python train.py --n_head=8 --beta1=0.95 --steps=3213 --dataset="wikipedia_en"
Each number is 500 + 50 x the weight over its row's rms, rounded and kept within 0 to 999. Layers, rows and columns count from 0. Numbers have three digits each. The size before them is the row's rms in percent of the matrix's.

# layer 7 attention key, 256x128, rms 0.325, rows 214-236, columns 0-127
103:507452602539538446496489540573487603496438542493472432495437497548538506528494520454444456475522504536500533413477537500507571510532503543512509509406511462554442442490481477487440402493525516429482535466478512493556516578471417525627454449569511535469539530528525529569555440444529560432449491455659467446460392504435574506513470551585385597537537474509470429455469524462540545408516
091:433439643504600444443504584530421473507470500527542539516532489544478454530421474531567521485519532604466518504479527561501568438561507477538449451470523529629554566568512506556406480520464486606458478494556582479546486541550418496497526527451520503438516540520421533536506488561539474500415556489439596511494468466562478633479498473451508614465512523496570496537492550422515561561470
104:573463496456550421389498525538517465575543491440545554561521443465543492389500527443548507496540526530465490552456516479568453521464479462493447526442509510588578506481458548507449431509552448440536515527450505499456505463507555466431623534507514477426513452485453420561452480575433641542558581514566428491533472495532578528421563522432454513511493468515431474573405564602501435556494
104:535461545571485522500469500564369475481460483423572467500580482544488489514554458596474526488529549450480523403499512474545517494587502458562498473510516446556466500468618500547467469550502542545460591478490459519525545470569556536540500474553576605478505506439576538469509395520588557492394435440450447523474527492505526489456511546475374521514512351503545537476502454411608531513535
095:483496463475506419452407535495443450495565475488567545506469538581547580550530592539541566532490448591529489559475482447501496458623490553488502489442508591420458455558455534460585540531434475532506504604533481471553535537381444536581512531477560564478491467460444580466518513403477556479476501471525479523509492512507475473588585598495461516479461513505475449396618530581481584538508
103:574447453471510481468560507513464578581449529422499450509487540473491438472551538516489488524486529588377489574473515393554474539559372468450550448532546586608553471478512546541564435474573554507443441532497501568499487507527496459473534495550496449479510468494487499593568457559514463479442485612517586460523479561509550545549489637463412511573454508597506476537414470530442500515494
099:479586386509486503366482519471460415583480532437489494390487622517489477492564506518427442447549505464486508539555443500480414514472512539459478511484462516438448498465437579555543547492533526423463530526506478432424502528454515483498538552570539407509450504540515539509465601535504541497494479495573545524623458543497572603490490518583585568464414563512522435458510434477461533411471
102:572506505486520540521502449466577503501534483512381397559554547460530454444501509524459486546564519499511465556463530543470565481441480595568532550510486455576524566458507556466482521600562448431523545562549496446456437549493483579391543529577488548525515599532595527562495475612415530471435470584547561512549467534431495427512494531482513572544531449437482500579401501583454515496545
102:485392502535521536532527597480530513569486477447519442534403549406406487546507542526511557502564477567598457477565539497502512557497420540458493582521520464547604486446510455539454485495454475444522486467509530479484447500407400565497544557523386457611439524522513514471569496454541511555488492463563579496389437542459463517360439474498413536520568469479447440509462511540544530480499
112:511471512494512510508425538568381454385473464517492427487523426434528480528478534518461494503450444453582479491463391428569562440562504552521514465472489531518580438418465502582488448548539459535506517455512510547493450501514500545505583536457531510503477532545534576483496527365517678505478528478544371535456451458442567533384444450489494498531461518518455522494576578448456527486467
075:526501583536530440474507536464525408525526551462480407538569543518520519524357482552456444480475537482573547552525404474502564565598540511485535504459465498547452433543485518476491531474493475650462536474534447550534565500476409458487416594510632545459535510426538552426540512479464423468359560526458469520421453453557515517438534466450499494461468528506504446512549489509568506459456
066:392508461542465468452426477480601537551529517454482495439492468510503499513461488531580453478559518584532571495473509463510565509488432469361478424461429509536526495434487486551526563519501525564447436596420520464476570480511488497613505467461533477505433508482463551460521395423526468509448544420506452565475485532528597421465478590574566582516603483582506489440486449453510541486394
082:397444542535526484446506420459491490524488496514465526557514474541465493590564495416420457504525467495535504532506557448584544497516502428515403474428477514528504441514491464582491471470529424419611516606498538431384494453513523578525558539531473533426481517543500482417486527561443577525506428575409486432547442523449429529554419568544459483537404485529511508498375473511521534418540
071:590521438502494515487438558424468493534582506576528524500543524471491554431487389496514456443582500486515499478521427556511497457479458465538486499578445450518378530470522586448471551484504383475372488557522472510555530546439457607547538462572568493559501486497477499611561547540371521563488569484440429493518448501463478507509489486459453530466489453364498470484531451598448477490473
084:467426525429527488555502469520539544472430460463491562392412496512525546520419611506523509478469473528466572408534482551485501472472430375595530457536599577472444456471550550531577525489504552618541478534564515515488585443494450493444518528607490463518506454464484543451498451475505504457468527472552586411410463412556403514488561450500524474497537524537538459485516578447524523419542
103:494471440584491451417494474491491574522417487501389578513529483433420463658610510449505452536514484500510574480470507565533510511485499474493449488498480473530609470492522444645490460497487558515637506551533564550445407480539523485411477537489425485393469510485521435442425486492480544439523431588546531493479517506475601508604483522526502498496433525559517496464485539544481492496455
100:496477476531496542493491555545533508565384476529511539555494498474477412519520432399469447545480458540534584425414517571546492433516503531587477556518500509508513468482518424575514466450456511487515522455554560553517415458506581507397502597482494539428421427516480441374462544493400519489559547593503526500453510508524536480570548473409496411406508531521437508542450465404592443493468
084:449462434467457496535547502537614465540514562471483489505431379518575480585572526409517499515449520502471454451412494507562493467482535517516457526416455499517462519491505495407587491490438410439408475488463445421531609433494473413550458462408505551379483596508514473492549447441447524580539531452492504513552401623519507446487493464481471441497495565525415493538489538518515488522464
075:499556495538433517557534494535538570483537527516493501418467551491559513478530448488495522500439554462516484515533476484537459560414453567532479399469522456476513498404587461565509552461443479558510570499548545460429535492408542412517494426527510384587534522575518496566505425437448345554571561445529430430530545527437476449486492447581547536558469464489422414442476464453418472541510
092:530478547448543476501546461509515530455544465443562443509564459448517555407501489555507502475484514485483413532548575460524463503378492427448539437507555425417440541535520556426438516556557505565564507500399487395357522536481556475526489412509491541580449502471462505604494418530546558591522505462506481584553527508464519543416519538493510487566532404546463499460451475588438562537517
087:448491507545470521495530489581492510568546429499428575450452475526439390515524560437493547518560421466525550436532468559522442562509476550639470504524531584507529436436584473563519545404489535558517458494562540506546515445528509482459503607504483472469591496555569553507500580460467534422478485449517516407520486449537495539532504486404532516485383575466461466640455516462501513416470
086:513463442521485578437490425464476560526472548535458471536469488478480424496549455378399519568499493494484470485365540470550482459450486488457424507415446589505586505386578497579522540505464447537546530538549526483425535524481552482489531446516552460488532486533487424515510334553455525528499449560453473533497435535405604484472467490546531480519547619485513475536473564544527469465420
099:435549507429470496511440472447449558491543489469569490551604462473534591433541528508529446564507559546556440504421585455572493457403554460399479566441528504474520580551508471467480486530467499506380491534441505347417522481498445482573520455488553557510489482443479498562461411490490529482496496453417484557468557487412587492442437502541506503550521518519541471383548548589497480548506
# layer 7 attention query, 256x128, rms 0.33, rows 215-236, columns 0-127
096:526446489550537527555533581450471463414450399531478448556459543483522520569413477460504542442491474486556484436379547447395544486561536566507442465544529483463586535474495527468529504462544521468469515534548601496440430553484539519525636541597471437518531566497523439440473498494489477478561467474498522585410535514451461499389565503475444513488521556425527537605517579445432519548555
097:434583453455514431533513551548455435477513508450603526546497494464444461496503471482564570535462623439485522454490592475553514493444451493502502494525530440512558489454535483461587539538530514490509519522382440553553560580510511479406486424575532495459513513508506454463528410500516618537469575468520486472485531471584465451421488380467475546564494457431473488572611624502569473560517
101:458512441507501501525481489477562484561469524465524466641542562528551511630571492534468523472629568524494507499429510451541478456464554550516505557513460413432492523520527466541477522535472464441497484505443546430524466478576478561576564468545491551490532526515448537401561501515454436613602451519532487516626531448473558530464506461415438437464535391529421493434424490468532538580492
083:527393550533512389623519484535460477587491437512588566574511438549507560592577521501387474480505529479447509486514519463553556517557397509534453586497466466458439452496535480511580514521409555495553582568506574497443499487487583504561437421463547503528553543454527443584452499517492494583515528508444533562467470520510549462583521501530459542462557448570517505562537522572532455519416
095:479489541458499544550473463537505494620466461465544551532517473540528482560491538546577536523453574567492497507667467486552580482516495489400571523396621522387475527479481491526540593534552497433538510487475556521480500429472490450527510459489525424497577503539513537593441433467427576561425492563539523502449474550537593521524489543411435520583515478490545477548490525541427523402514
100:445423476516565467412433411466538427516504516447426421513435589540572512521414554475543511443530575564432475470512559500461456536418460511489538482433574464543421452481509422464497515398557428404531533499539438440473486547404463518485536553509550519535496521474550539519515406442527527392484503545556487439552453541491571465525468509582483510514525464481512446480414465543485500379426
101:447481464475577552470555503487531478501528406547464375591480532469551478505504508506473429408513585532494531406545485601463589513470562503417567452562478528477505436473441546454549578532515389480430516547482498464468510525441459490501595500409560478499448437548424536584422470503594460502445536508498451508461400530505552446527558495557559488550541467487472556498560596533519467426525
086:474438505487529595574523484417455449581570447417435519491466502526541453472539517548527544516418431457515480433548494394481488472483565533534497448423513512538509559480565522498542631439535473480502496444573530567493563514493498391498416504467562513468530400501519551497547475475555492528435477510579463442467537482529472403513541447439496456492419392556538437500367480483539590492431
100:534547509535527464506550553592515514536586499518483465537492466522512498433457494472484497514550515453469528487499542528491503535585477520536376492545467482547542465475551412602530558479468471556543545489537520610674551466496521538465435382410557456519413512494587461439492538443524635477437608488455448556431526515515453524466488546417510460510455441511504541526584462458533568478459
100:461558445477462507582478514459450526504492494495518550490568526514546443607452369554541530440485497496480550502626526532494465418519475504521471576528444517556453570563520592589443504611497416492484524449541517569596508543506525574475506560472426493494536514428438585408477665560440507497525522448542436543438536494569563486520566481485482465554490493490479505470480529539526492567432
081:517463515432550456470521590525596503499470471545545466535554569538501636575492515429475467444563481501570453498495491536523458548486571455432487504440533471394461451511476503586520500550547611406501537451414521467509577444505485432588585548448584511513489423544455473498476444462526560532500424497577499591519516452557467500419503614481555532584481573470474518546460427529482456485485
081:518499446488431471569460499453526494551538524554496410470418498464503621438508589494478520461490515527541513455596495527482528428453520468472479569558559435467532565494482464491492498532481480438593452623551483436499578460455540546543470387531470509510549608539483420594484419482524485516524494532552459555532519480499562466579408523482510494483592440567461531451541495556397431573601
084:481426600523506534454480489413551541491528502441477426476444440539424535521446505497483545380540467429495499515467365477454500508501453611548560525495403465518462399541445438558496544496448633544502461476488487550486473468583466473584488494466463460430505581472457532488527432424404398505457488482575517500531432427523548452468422570537501456483570522435438480485548482497458501489496
100:491477558549428496535570401466557494502493517562479493528596559557562473498479500508436459548604462461548481634491571471484603493532515514564442471497435457507597549433505498471427423453484461486545514525405531524532447471564421505538608545543483515482527581404464439473470431611480528493428424511474509501493462482589491560525475568519512393485497477434545583529443467455469486533502
098:524484525503457508532529465547511413402436506471526506487608538657541407553517560533445433587506515504590403543492581459555527491538499451503563472485561514434446543473473510424472569555508467420465515548405490512472486567564534532512446469542511523497503531489525445463532493520589465535486548468529455501522570552572355556491528455535399457523442403529612484534521515474496511502453
097:571558480544474527513559454509485452430497424469481476515567476532555506578421539583387491461494467446463461532497479609541487509631555500556488527487456461420487454494495575488485490530507458579507484484371477479495541572579412490433509544554478497511609504410507511470471479459464453405471500453472471464442498555567544591497558509546557494472460446410525530501486539510600485627439
097:451524506507560551493505453479484589484459462498584475430416487549500512451480514468553521453494574457440443407640527518508472670488457521484584464533520470540436502505526544537608498558571554436496472501493441443406577546472524500500491498509429418541564419493520616593482542485515489453484511460533433472575424521551577498476487446471480551614523501451471521474535557540544490473519
093:443586498418533556535533556501465494501539440494506523468496491560537457514508539510556467550518585484452485435510450533561472519529482481569511420529435485568527549536490494592523503601566563562458509440512541394504504584494459525562434489487404461467508379542450576563569477422518466512484483515510546522450479503492572540543475432446376513543522433497477505447505577633548397437587
093:553483466503555490489483505527555472600401511570567571541410430471481517475539489433561484489524537508535445450518576468446436445541436497549447519446536506494536530539499429368557460364540459509536468492539459443565610420432504465477514445473539501486404558588485509494461479515564453482487530552549512472505431583524460539476485465367476419533472495575423504515532454551421525446497
089:449528530533441580489520504492533491489545590477351533533619546600515538563514526528498571549527465455558479519437445445564587484622538476524497531520495500493548490546453522599474555538440414509474483459430439513583422567593452508489533567516517518516578525469499474532482446428476580440543455510482532488503485432484456483534541571445528463465475544494544518558323516454504511474498
076:410411528528530490579462446484503456431461545573564422549516436499474450566502571519432479533523456483513468488484515430505545487576564498489461511486555492503540457441454532548427487534485512499506485603514544546451611636510483475531601508583528515441532451512404450510577470499549494431562332557525490504524496479520421549432540453543520580539582490430523560499431514515510508471429
081:524439465459578461479458543529486521534491488485520462504410485517493421477458532451467452469472612591476484403474588595457396553487469547466481519508563568527405555531539380425503495505555513529406463566545515453519567458390518454417515430589478485431440442544512479457462442488585469518517514404570575457530485590497524501547520454582470502524535526469497517506534546519477442513581
# layer 7 attention value, 256x128, rms 0.431, rows 192-223, columns 0-127
096:594519496557410527478534545457451451480561410444430517404527557519480552438468505443459437432534553523524488539611543476485495578579492589554487565501545582548489404404464525571467494604544420540537525547539498464431501534462512505463494525500417550554507554504510509460462474621463484466466491478482415437461488451495413491574410489518581445521456499538517536500437555432491482570471
100:470439497451538508495501486363514477527556533476507434548469508375467562504548541542579480511486455528471532487542498531538529453508539533581554369605512600457471512493442566512507442581456514490503528434601527549458531474404446460479530473488440551475495422447468562491479453487600444505483504669527504441479480465458426480501435516450589603543502521526512570541462533452522486463519
102:492434509508427468504561501557556461376496518440446581580549487447665451529444588502523512545525426530426485533360434526472576554507535541538370508463532525507435383471479398479501555529512419523489435529543571544548512467546478466464478435539485486517488546554543450531511478595563473496506520524514485545513466488437447482519576515521489482477537512547551471560588561486545478495501
088:521534548458565503487486472610608461497525440463503532490534457489579494442569481589531510551538590521480524487528517483437485507462524577581580473466496486515582541406517593556535472530512455538561525633571489552464445446509507513491486420478535429547458469523542543381511495574428625481427545523548445531522481575489489494473481517428478429567449506531458478440399559473439476518569
112:432445439472528520542466503555574481491533516579520404574508514456511520527542556601493566526551496559547576575391580439472530450454477442572503540559431472324533524430488568490489476582549463481488472516446526468499519431541534480612512496500528594506488412502491575412496542521525520469488489473547496431480520598439563521432487420459504491516498462416498556523523519489516417452441
098:492438492514548542513472540540528421445585553476532427487483471483551570492483629527525530555604497528431500572445523487498575458483530440512554454480543494463495428467495666413438506432494498455515464559419464527545595527544523537555574422433491498486496505511522513458548542467463616517518559478494420571545540594513454503544526501480607546468476528452435490502567598488452501573462
110:455540488542543564564470494630507521528486523500595500500500455554498495442541474531570506415493612401524562478505420488460554627404483379475436452433483360544483538497479513498419430507473432551600470521524392513493506472521528472547481476507527589476521535505454562486539434514505520494521465452454459439449423492419530420454516499494450470441516565507512556509550512444545550546536
101:580500481516543576391473479493551394486500519616465563559497559527449443433401559474565430509492475541468455495469516500549441472483465529450496481498418463526568539466463505471509430507517469508548435596397485457506378592554536494494571488466583455520561523500500556520490543482530584421591486392538486530510389471483421546460504491563448549448564472482402504548500504502483446487510
097:526518436457518527523459589514473509517539523497519473449556575559374455402552565527492475550529489514531469497415539371614496501484537597592576502610478466510564487495515564525516535530536466447514471446545481571505500512512571514488489524615563540549499472408528459442425561535541514469459492494434566469571523485572455457387516469549547427554421472420443437443480526506512511480478
098:483519497557510484496398467524493578435517479462534530510460500461437400518552520539442542504431597549520487559566503450471488581551548501474507530528517562579548493479546524620470457560460406544504598481385392524504515530531430517555481490451516452602565517455440385501466490576453499421474595554489516454492532565460498476501532508489432549564491483423438432449590532537521505558561
099:374521499532495532500490524529516374506454554531491458429473480563429586493490480528489585500523519502502472477466551541454512456575504500513463531593556462446477643445502533545546466457413497412530500450407474461556572482567520510478471504560476518529480442483476525444533643479513550548513526426399488427611528522480481489479449518441517477474521504517522459522499575338550500462418
103:594609452469493478458464468470443455489534472498470507454479474495521515487504465403529373497528561546540403484423518520509526473549503496541550532407617495443559376487504457418497507511421465441513462578502480536555488519568543523557405491481511477543443470512472503510548483432426558537435496493644469461501527529500558468438509510499510511536507546447430581585561431380452449501434
086:475546573318500556523449535535464385494423399481495573495537464544499368498498522534473458473546393362496538471531510419576418462427561426440486447510400490465456499500521487451503434529553507536472488508390499418443454487527486535441489501465507498411474542527418451536533505476529463487475424494499538535527531474463507478500519532525513471477503473564516415412514421510531488473486
105:549463493464443460362480490497452500679397452513611545536427535557498446535530479512473487487540524449498485472507440584482402471428527489355449507422509553471528420502517593508547495505501510537460528563475510609510456480524466477489539573428520532454538513520453461532551469427471555547506513522461510524382536562490495498479531552603522453475496491472606541481504524547491442502550
094:488553473443499481510573478469470521520460481399473471521572506577426557496522475467555501513523548556439583571508445641488476476463496498480461478541456398455493425516539457481520555565581450571433506472514454507588431495634525515459637493553580543455508398510510427541427471503532577443497449557521537499424512410537407551536464492591535488452518461472510506485505484429479465496546
098:466417497491484497468508525541537543487543421483460457456456573497482479527484503431544514509532517579513437460541606509514488456537448524574486494478504538380379555509508485496585594553529508527539471505486490523504460472481476621364480453497476431565428600459401482454377403452519420501524475553425526498517476575543512423505527441432515489467528566561443525476419477536474507416454
114:560434508551496485510486517536462440501533429480472529545615478486465540507498565473478474499393465505469563489547481448547429530471500502611399494501589483544427573455466497535494494468439539628466443424544473418448507474482482592533533550518481510453564552493547442547467497527506413518489436466445583491516473528599405600476417529458489483511586451434522472463557533537579403482417
094:472474519451556445444598482530541377548428468498507590507388521459402481511462523468548521491621481548473472555475449556626554472534509489401458459547520483543483594503528421459431488444525521573462478518413479493507490495627507496470500505417570511466482537574501558550539475510544529582560452522567574470494476552471409518464483532525510373474493506572552545488500460508437496532504
105:428413486461531455519553593510475558484445468419462566464536430510481500587561519559501477480529555500461433460424554604530488475384497462496557500509509545473473476559545436512581538403391534562538456498560501459476545520465460434630411524451579549476483492496611555462515527509448404532456572543514527467440522522434489461409480477496569505458480516508524440442412529527455532461475
104:546466575493515550528480377500452436461581513513419528489443550537520520370430510531551485479473475551557504622485528427499507538498453489583464431500472559449561467429407457557490512513474524507528552518382503478494512536526476540493557506540572495470456489488589600483541575503526570500508456559481588382491552411509483516387395510506473496475435559514505537510554504578514414529482
102:498564610532453548442479548500553551456608599570511472591502589457474473409470427536494492398425486592525552526456447477514522513488516517531508495575538573481501490597532408501559433525519474560432579354479441477493482489456530507447525544520509478502467450463589519512492414541529510520442518518473530604483494472520478459465472464591497511465513452371550496441490502418566478510520
103:478622496505491503484508482509461442527518480494530523443474492468615607558512511537493456452593546619472476469476521474482512555495453567412516459391501447588448501548505538530623499491475495512420433439455580533544480486488490583564503458581583417533470566526521540436624460460480497474507471517505494479522421496463452515587441522520514463493412459557417505462554443522469530492380
092:483441542446498441548484515460497560484559493489492527456492508434432489418511464467524599536496432522532521450461552540613534482529506508463488500608466445445564481463476481473516534388521591475500454443478560513548587521541532452395504452618432530442467552637487483546486505417580418431471482597461635547466506482577516517508491498522440509436478515578544526574476526459484444516475
095:399597537527482433536584426499489437470459503490520502544458464443536454559467503488442471504570470577468548482417430437476552511487474573415506414443566505525538642520572577492514544489443547558523520446571545483538563476513492534534496544420456492478569534504440596576439494470462522454497520435516555524493589530544505584438480539537414483539542508472391461528526527521587549482410
108:499449403560537470504471420523500465442474499507460554449613439508460476463570435485484525449437552450500507513422437539592492373572539447375538486481396524588467516560504503469517449505494524452508461515521364491560481513462489534521458563522453392464463561513532573582453457591416472452518409429506510541503542510521496539505527491500464492540511501450528489437517368503539507559460
097:518539578427586550432481602435499472441400488461415457535459519508468585473496587446463507475547527555548493476457525550491512531457503571453519444519568491453361468497472467516494557561466564456566431446540509469485501498481456499495501419520586457580451449460454421508485438461490469471536419508470605510452531452547563534610444422494548477518496462500620513534432441535506440460433
094:501402536499529472463503585462493533440466388466463506406583535553398521403409513489561519495601424490490498563519572475497520535422477538475476393529451475440566466490530514525567522429508538457469533506448532458444405444483447618482464466564486498491438518526505517571498483415510416532500522524514539397394548585507420493515481553480462484457525557542583538535512563568503530470490
083:445471601520568497509586463532533591438476495459454564506522445503414475499502513511588478480483470457473532562473529423602428445517479518487488444508529514441508409452518464446540582478492545470444426488531462438536534445494437495465526503553529471485492423565520458507444391462463568536493496453571494467582488601504521534566448374646406465434525506576555425486476523499542496503417
085:552503594392450498507467596484536554459587505468552427451449519439560436531465561550505409550487511478508440541545501446496514484520561537377514524559496492593587428456465377553595449504561466483495473545556488459476509533470497468539427572556524462462501550498492518560419614557507403572500487519478497470462488497538449528488484515450558500510525410537448517533497391497605493548475
115:634471450429416460580604480511484498459509464476475540549509510482482515467500596564505497529511436527541534586498521426570440376501472506517431504468489467551516520504460477474578520496560489547525466462505594429588405521487455422440505483535485561510523499449580464562382428495553510506473471503507523531540549447613445473494440531394541514464518510508541479503496557635484419436545
105:616439532502554492552476470483547440631456473471525541549550570391493558498528488547466478518512455510435492538428551436527530582447475575538497494479484527526422493541489505502471456530553462418496496499453569592521410498502422535546472451504405536511481451553538598535461505505511365488505500446486474563529445520444480428487511379573465501428473589426462503512479620533504543474426
105:427368499489469422561490534441484474536483482452487448513501379540593439538482522511539535576495501548496457550520420510490447462459526521498478478394551489490505490494485467485477560525529464604392561573518518621478448437466481458462443526501498520499422556519590505513538454495552469533481514512481507613494398537589601420517507527501527490447587535603480508489576569439500529451587
# layer 7 attention output (transposed), 256x128, rms 0.375, rows 192-223, columns 0-127
099:527510531504542551534539501440439498481409520521554516564466500444539436489594545561603470534499500495523525460500532518473468478473516495481470479525514442477564606519331541437505457541429479518443471505525589518514499470594577538483572568521546547416562513449386396458558496522512542619614485486459521540526517519521511500444665497520448510512530521547446528541470527587504513525523
106:558511476525468417465633504582564518437516539466455533547523496618538508465545433425469496497535556478454440559446574491521457513476515535468403473480501473552551531530451483619461482533468560484508541492368539547496544470590571543526549489505511463506594606495497453480530506547472526524585425454450555506587528517544432474540521476512519466446383496474406548482485461483611492580506
103:491513505453517530459364474468462514532484511506376456415458466441451544464599501484502501477476514540566561472547523601497550589476537477537580523465549431468506592520522587469465410470583598582467462472454404568467492491506515490587489560420572511499457536450442503435451504432518543504498578484499502491560532479508551500529461524539496477428453454366493491446465427533494529389542
093:486380489551534525393456480350453530502504516460498439459420573469530479526466474514517526538536445474535445517508504505494466457544536478486505552503586576617540532572467462515450544493512508468530500492550596531482474491482529535586466608596385544459516523482494449491577492406481443455344515524372570487551527499436463474488507534592483497464428508543548474533509497440477526532469
103:491428431499515502439522474475454447436460572437536477494381509475450577563558507455501503513500556481479450447611501491544417610529524546434506510456528439610485506604607489608429473505521585506529490468554482526463428478440533533443528409500509476551508466492549591534471415461506542480466436474492458482556549522559471512553423491459459553590544434618485489507508515483510461596484
102:430480481459448503471501499468460558448405518455394510525477457564495431552564390499489499498449504512466479503619485539513588560511509521496505501492496513511407478501478421540458424577523477499461525523534558468424406603495457529475441548549534506548496527555565509565477519433540500518350452533528474455479539501527558514558424599534399479577450438517567500482490456534540447354530
107:512426535520484532559478509505487532532545505518416582396434589425455464494462574526453506568448497432505497459505510440522483463539469548431606487586539513433526494560449569461496592590517496486544474481568523463425504549380460480510462544493451411491572491533510589542463515494521472502437453464506528519437452499532385518528439501559470617569453592528464418538469479547468472412572
107:492551576459547488548449542519498534482488481455491464464514430515532657547618488572531521463479520499439485497482524556446557484486498507546437484567516532492611449547535524501556500497485488553514539406601556513596506449479467465535373523515502467473496516557552498447425437488473463517328593554486469521488500499546494511556530505468519504614468414511523453513554487516515536358424
104:478411517474406449482509540505472535387493484489580510578459512495482570599435431503499505482473565484452500467545488436498515486514534522516336541482568513489447502488540441464364432458566454517504537529503561518505372438472522577499517480593470512545528514480535521485483541437490442473605485428586569479428472538417550507506597490410524555546562571514524549593520502482522506478511
094:488441433469518552534550584432442451549515474457533443540497490550518509560489545517529519492450467597518501483445503489417526472442593491474585486503503502489450611484444537503484575504483547421505466486562567513520516498407521469459515506567405556604530565490530576490516561480494448568516531378568474476468535493535496453469503425527576603464597402517515618519436571525442442413534
097:528523534478477468490471534522468544585533481528559468541500515441547469516595550574530456500444536452506460499534456374501492552461519488484583397431494493491574421490527489534491499559533496487559494518461604542441446526492437463454607537450493475560483531487530489605379481374524438394510425545542581518454461639544527479574530592469458475535523541446538486557565527524468504531551
104:490482525516581550542527604473419578360491500591554549528544499547538470531504546518423539500468380500470476512485484476509502393475586479527433544592505507453449616436565474511458529465598483525479442516456525530465432545440520525512514537527589506450539516538477505509518478517568496510540504563430476464526559444498405511537528535454469414531518515527591412428597563581453497549446
082:478504464626395506392532385501523495483544447496542497431429501507522554424476395494518516387518585450467543468472519558519477476440452472450428511555528480407468452461571519428519572377447549477585541445585473562564500604535546475515475615541540503523499483524524556540507520564420531505460549520516444463501502510525565522516502510515545518524450514534446510480532458412418547482468
096:575599520533504555518541441535549491557600499532459528452565492499451447396541496517531550552528549483448498480476536441388466437474433488566575476517455500467532577511502483538475590411541542428606486410626537425499526464453557493435393407562505545466530447532451515485508561619506500524527506541524471494625485458507487515495517456508488487478551499545518484450468407492475552466421
094:541523559542531530555469559490451392415661479601514500420516529506475506506534514463495445550548526471505440454583565453469535470509439481491461525518501502532491560516552390538554434449424548560463603476579482516508514436502549462525492492425561413494472548583539471397521572505571510570522548399507497528446528532479471419546466400508469445456435521519514423568509458475511509470437
096:487441494498439481530505510491520483445467545565618507532556431462475468567463452514530493474506433508559465486385444516552500488509537606532454533543470470568581422568550518497459441464468616493559497486421529456535512493604530563506464554522488570541437542453559436457595514474527503455532609535575466575489551490436497522512530627531515422477518492448481462506447391426485476606541
111:511518489451517539526600466588494447435508437475528533453469430483469582535518513531540495513544603507516454452509481579479513447445567489476616413580476455493631501436407540390493431541580436494414563426489452531552494585551514392541546466469489482533427417505497482529541509503582418494532574455535507506470546550478591443526558480507589513463513451511440500517470487455519489455524
091:483537624446430581474446490576495533555619521574515486473526516531545547529485508581521540500504536469430552460499558552459469474467451505452476428450531489478422422508585485471569524495578484463480471434591556511470464512469474495528461494507538476485565541542498445504422502454589482495390542581392461525486517493508623529543506500515370479467461516425474383491461410526452567430498
098:534454437561498494420481418642519557572501441559496454532534518538528471398482474416462549557610428485525540405538551442491466493532529497465496509509484458437418532457535539551447449549533465377507538520434486464409487488487458421539590499520492496482523581503416464543517550467588562459498491475420471489464456532435442482504555488439506445616493525526461468525448467455537596563466
109:484502536506563488503515571473600456533481525478661553527479337460492490606625562491483486498465592469491498485449476544537460534473456504443489427546597482560523551493432450552526482497529525507433445453487563489528485465497544557543519539463544500434506377539452488524381448416464573564443476447554418565527516506567506475559520541491422460576479505535484453453494469483507521490469
102:482611461463426457587500576529453452497451487432526572454483459626431551546497534531469494535466506508482445516512551524552444503621479428502511549374467540586439482492541541449453522520452602565433524512526511577502496445478539494577494438440471483557479514523468493513492559475478477480541555471610571428468486418547484499621533440364493542538527524568459537551508524459462533513515
093:462437496488574469558488530508530535540494501494557497646492546538467449553552418448499504488437445449497518550501513546561470464560568487569521512537597465470554510454505553391476514538555530496556529645480486537526480464567538426475432490530601520541511435502552489548422492504518451552469440497484479468581491465619540499447589548492476418504518569353512434535441577476501479430464
093:509524566558440490482463529537532482508498458479453429496510433520479552558457601469536430517579588509425542512483506492514513521513369556412427394373534516667459492520506512506518479504496523465558490474496472427509508518508554607534472474441629494540502564504566419511477463520465564441592570494460472489507524500494509447559472569504599436571553561461526474524512477468458583479511
096:534446505457537521494489449543624449491563440477520478485472516543447500477489440480512516496427559525408464558520536587472406502531496371539626549491499534481359375548529424462467440518583541466507502495431418482472550551476486495397512520485519449610492470506534521432587478487585438505523461528486550434550463482586526547494503484549555586478500452463469511483519596490472448504483
101:495505492471518499490561600512511492485439388488463568528471479500467543498446570498462505576464437426495488476565458489518522459449495484567459454516582535465488502532608578536545547531498477537413460475466533450534496541466492477430479488514461452564585399543485510557584528487527523337352555549521427414472533472525595459421431455495560555477481564500428554549565568495477536462527
097:540504478572505542559510479557508573454557448537482474525585456542450400536556422469471445496517516450525517460435430475505542536448567546500433515528504481582528425498524510563496534483483472569444556493416501562553508562515607465525489455453564487450432539479494503462522518495421500571564559470513368477481553593550374467477530571501482472466515598483386552492533518375503535576569
089:522423548543469552481549504525565520524571502522548502648468393484494519511531547494458447498559561527497472453484515555512537504554473527437541512491490460524485517505508411491428420434443586477498486520499570503575506578490554490493478444515530561631580496601408375562431474529539545454597541556504441513454487494436434477423457528603431464527513481479525583489480444463472508570573
090:505530489572597544379453477532455536482550484498552540471441390554415539457439502511460463441583457441476470462443500544511471474522471472490471541354508491536544478492471532529494381449514466523446507505467499554488477571487538490526475441412470485441543509590503556439553564484474564400541569490525511461437527607428511506467505563421575564550462534430517458495495533539352488471526
090:502473522563527508445517437444506473508460447539449433498548541491438564520540494542543539449537500580532520408487471587512473429415490430570392435556555534490439577512402587406479526525400486497442520455474537520383431493487518567505646452589488528539547484459429524510465479555533494480542439494498455426433476413455520467453523432527532481509501506440450509418515562497430473492432
111:421559503547528406372474486468460506471460549521477478494547522483537505491491516394490478415544679534473450397478551555500484557508523573520499536487592556515550483445450446561439420483503453475441513432535363489499498448461550539495514479488519421512459493534421562484614480457506450469537595423489454492545486490426529496507602458582487508491465500487468531518453445478573504436490
104:389481499456435414433482483450546588557492486522446488556506514626520506501522528506521532536597542559493436594497532562444494546542560494446499535582527406475495535552518469524504413496496517559442487538535455486630427491478586509461359497532523467533562493411499434482501486460506549508541448535459553528516537481482503568492529576422570564554437438502458539559521414449540498600517
105:496582468480515490446514515456478511553524550533454461472463523468452516431430505542468401403589407477529490522498586490472474579529460524558537490538461478462489546551495513517505429470501566497553412464487350445517484499549543483561560492592436507504511507554468479431474537539492478557511584517454536417663557541489505543431452483546514436576459455475480504469453356537532474560403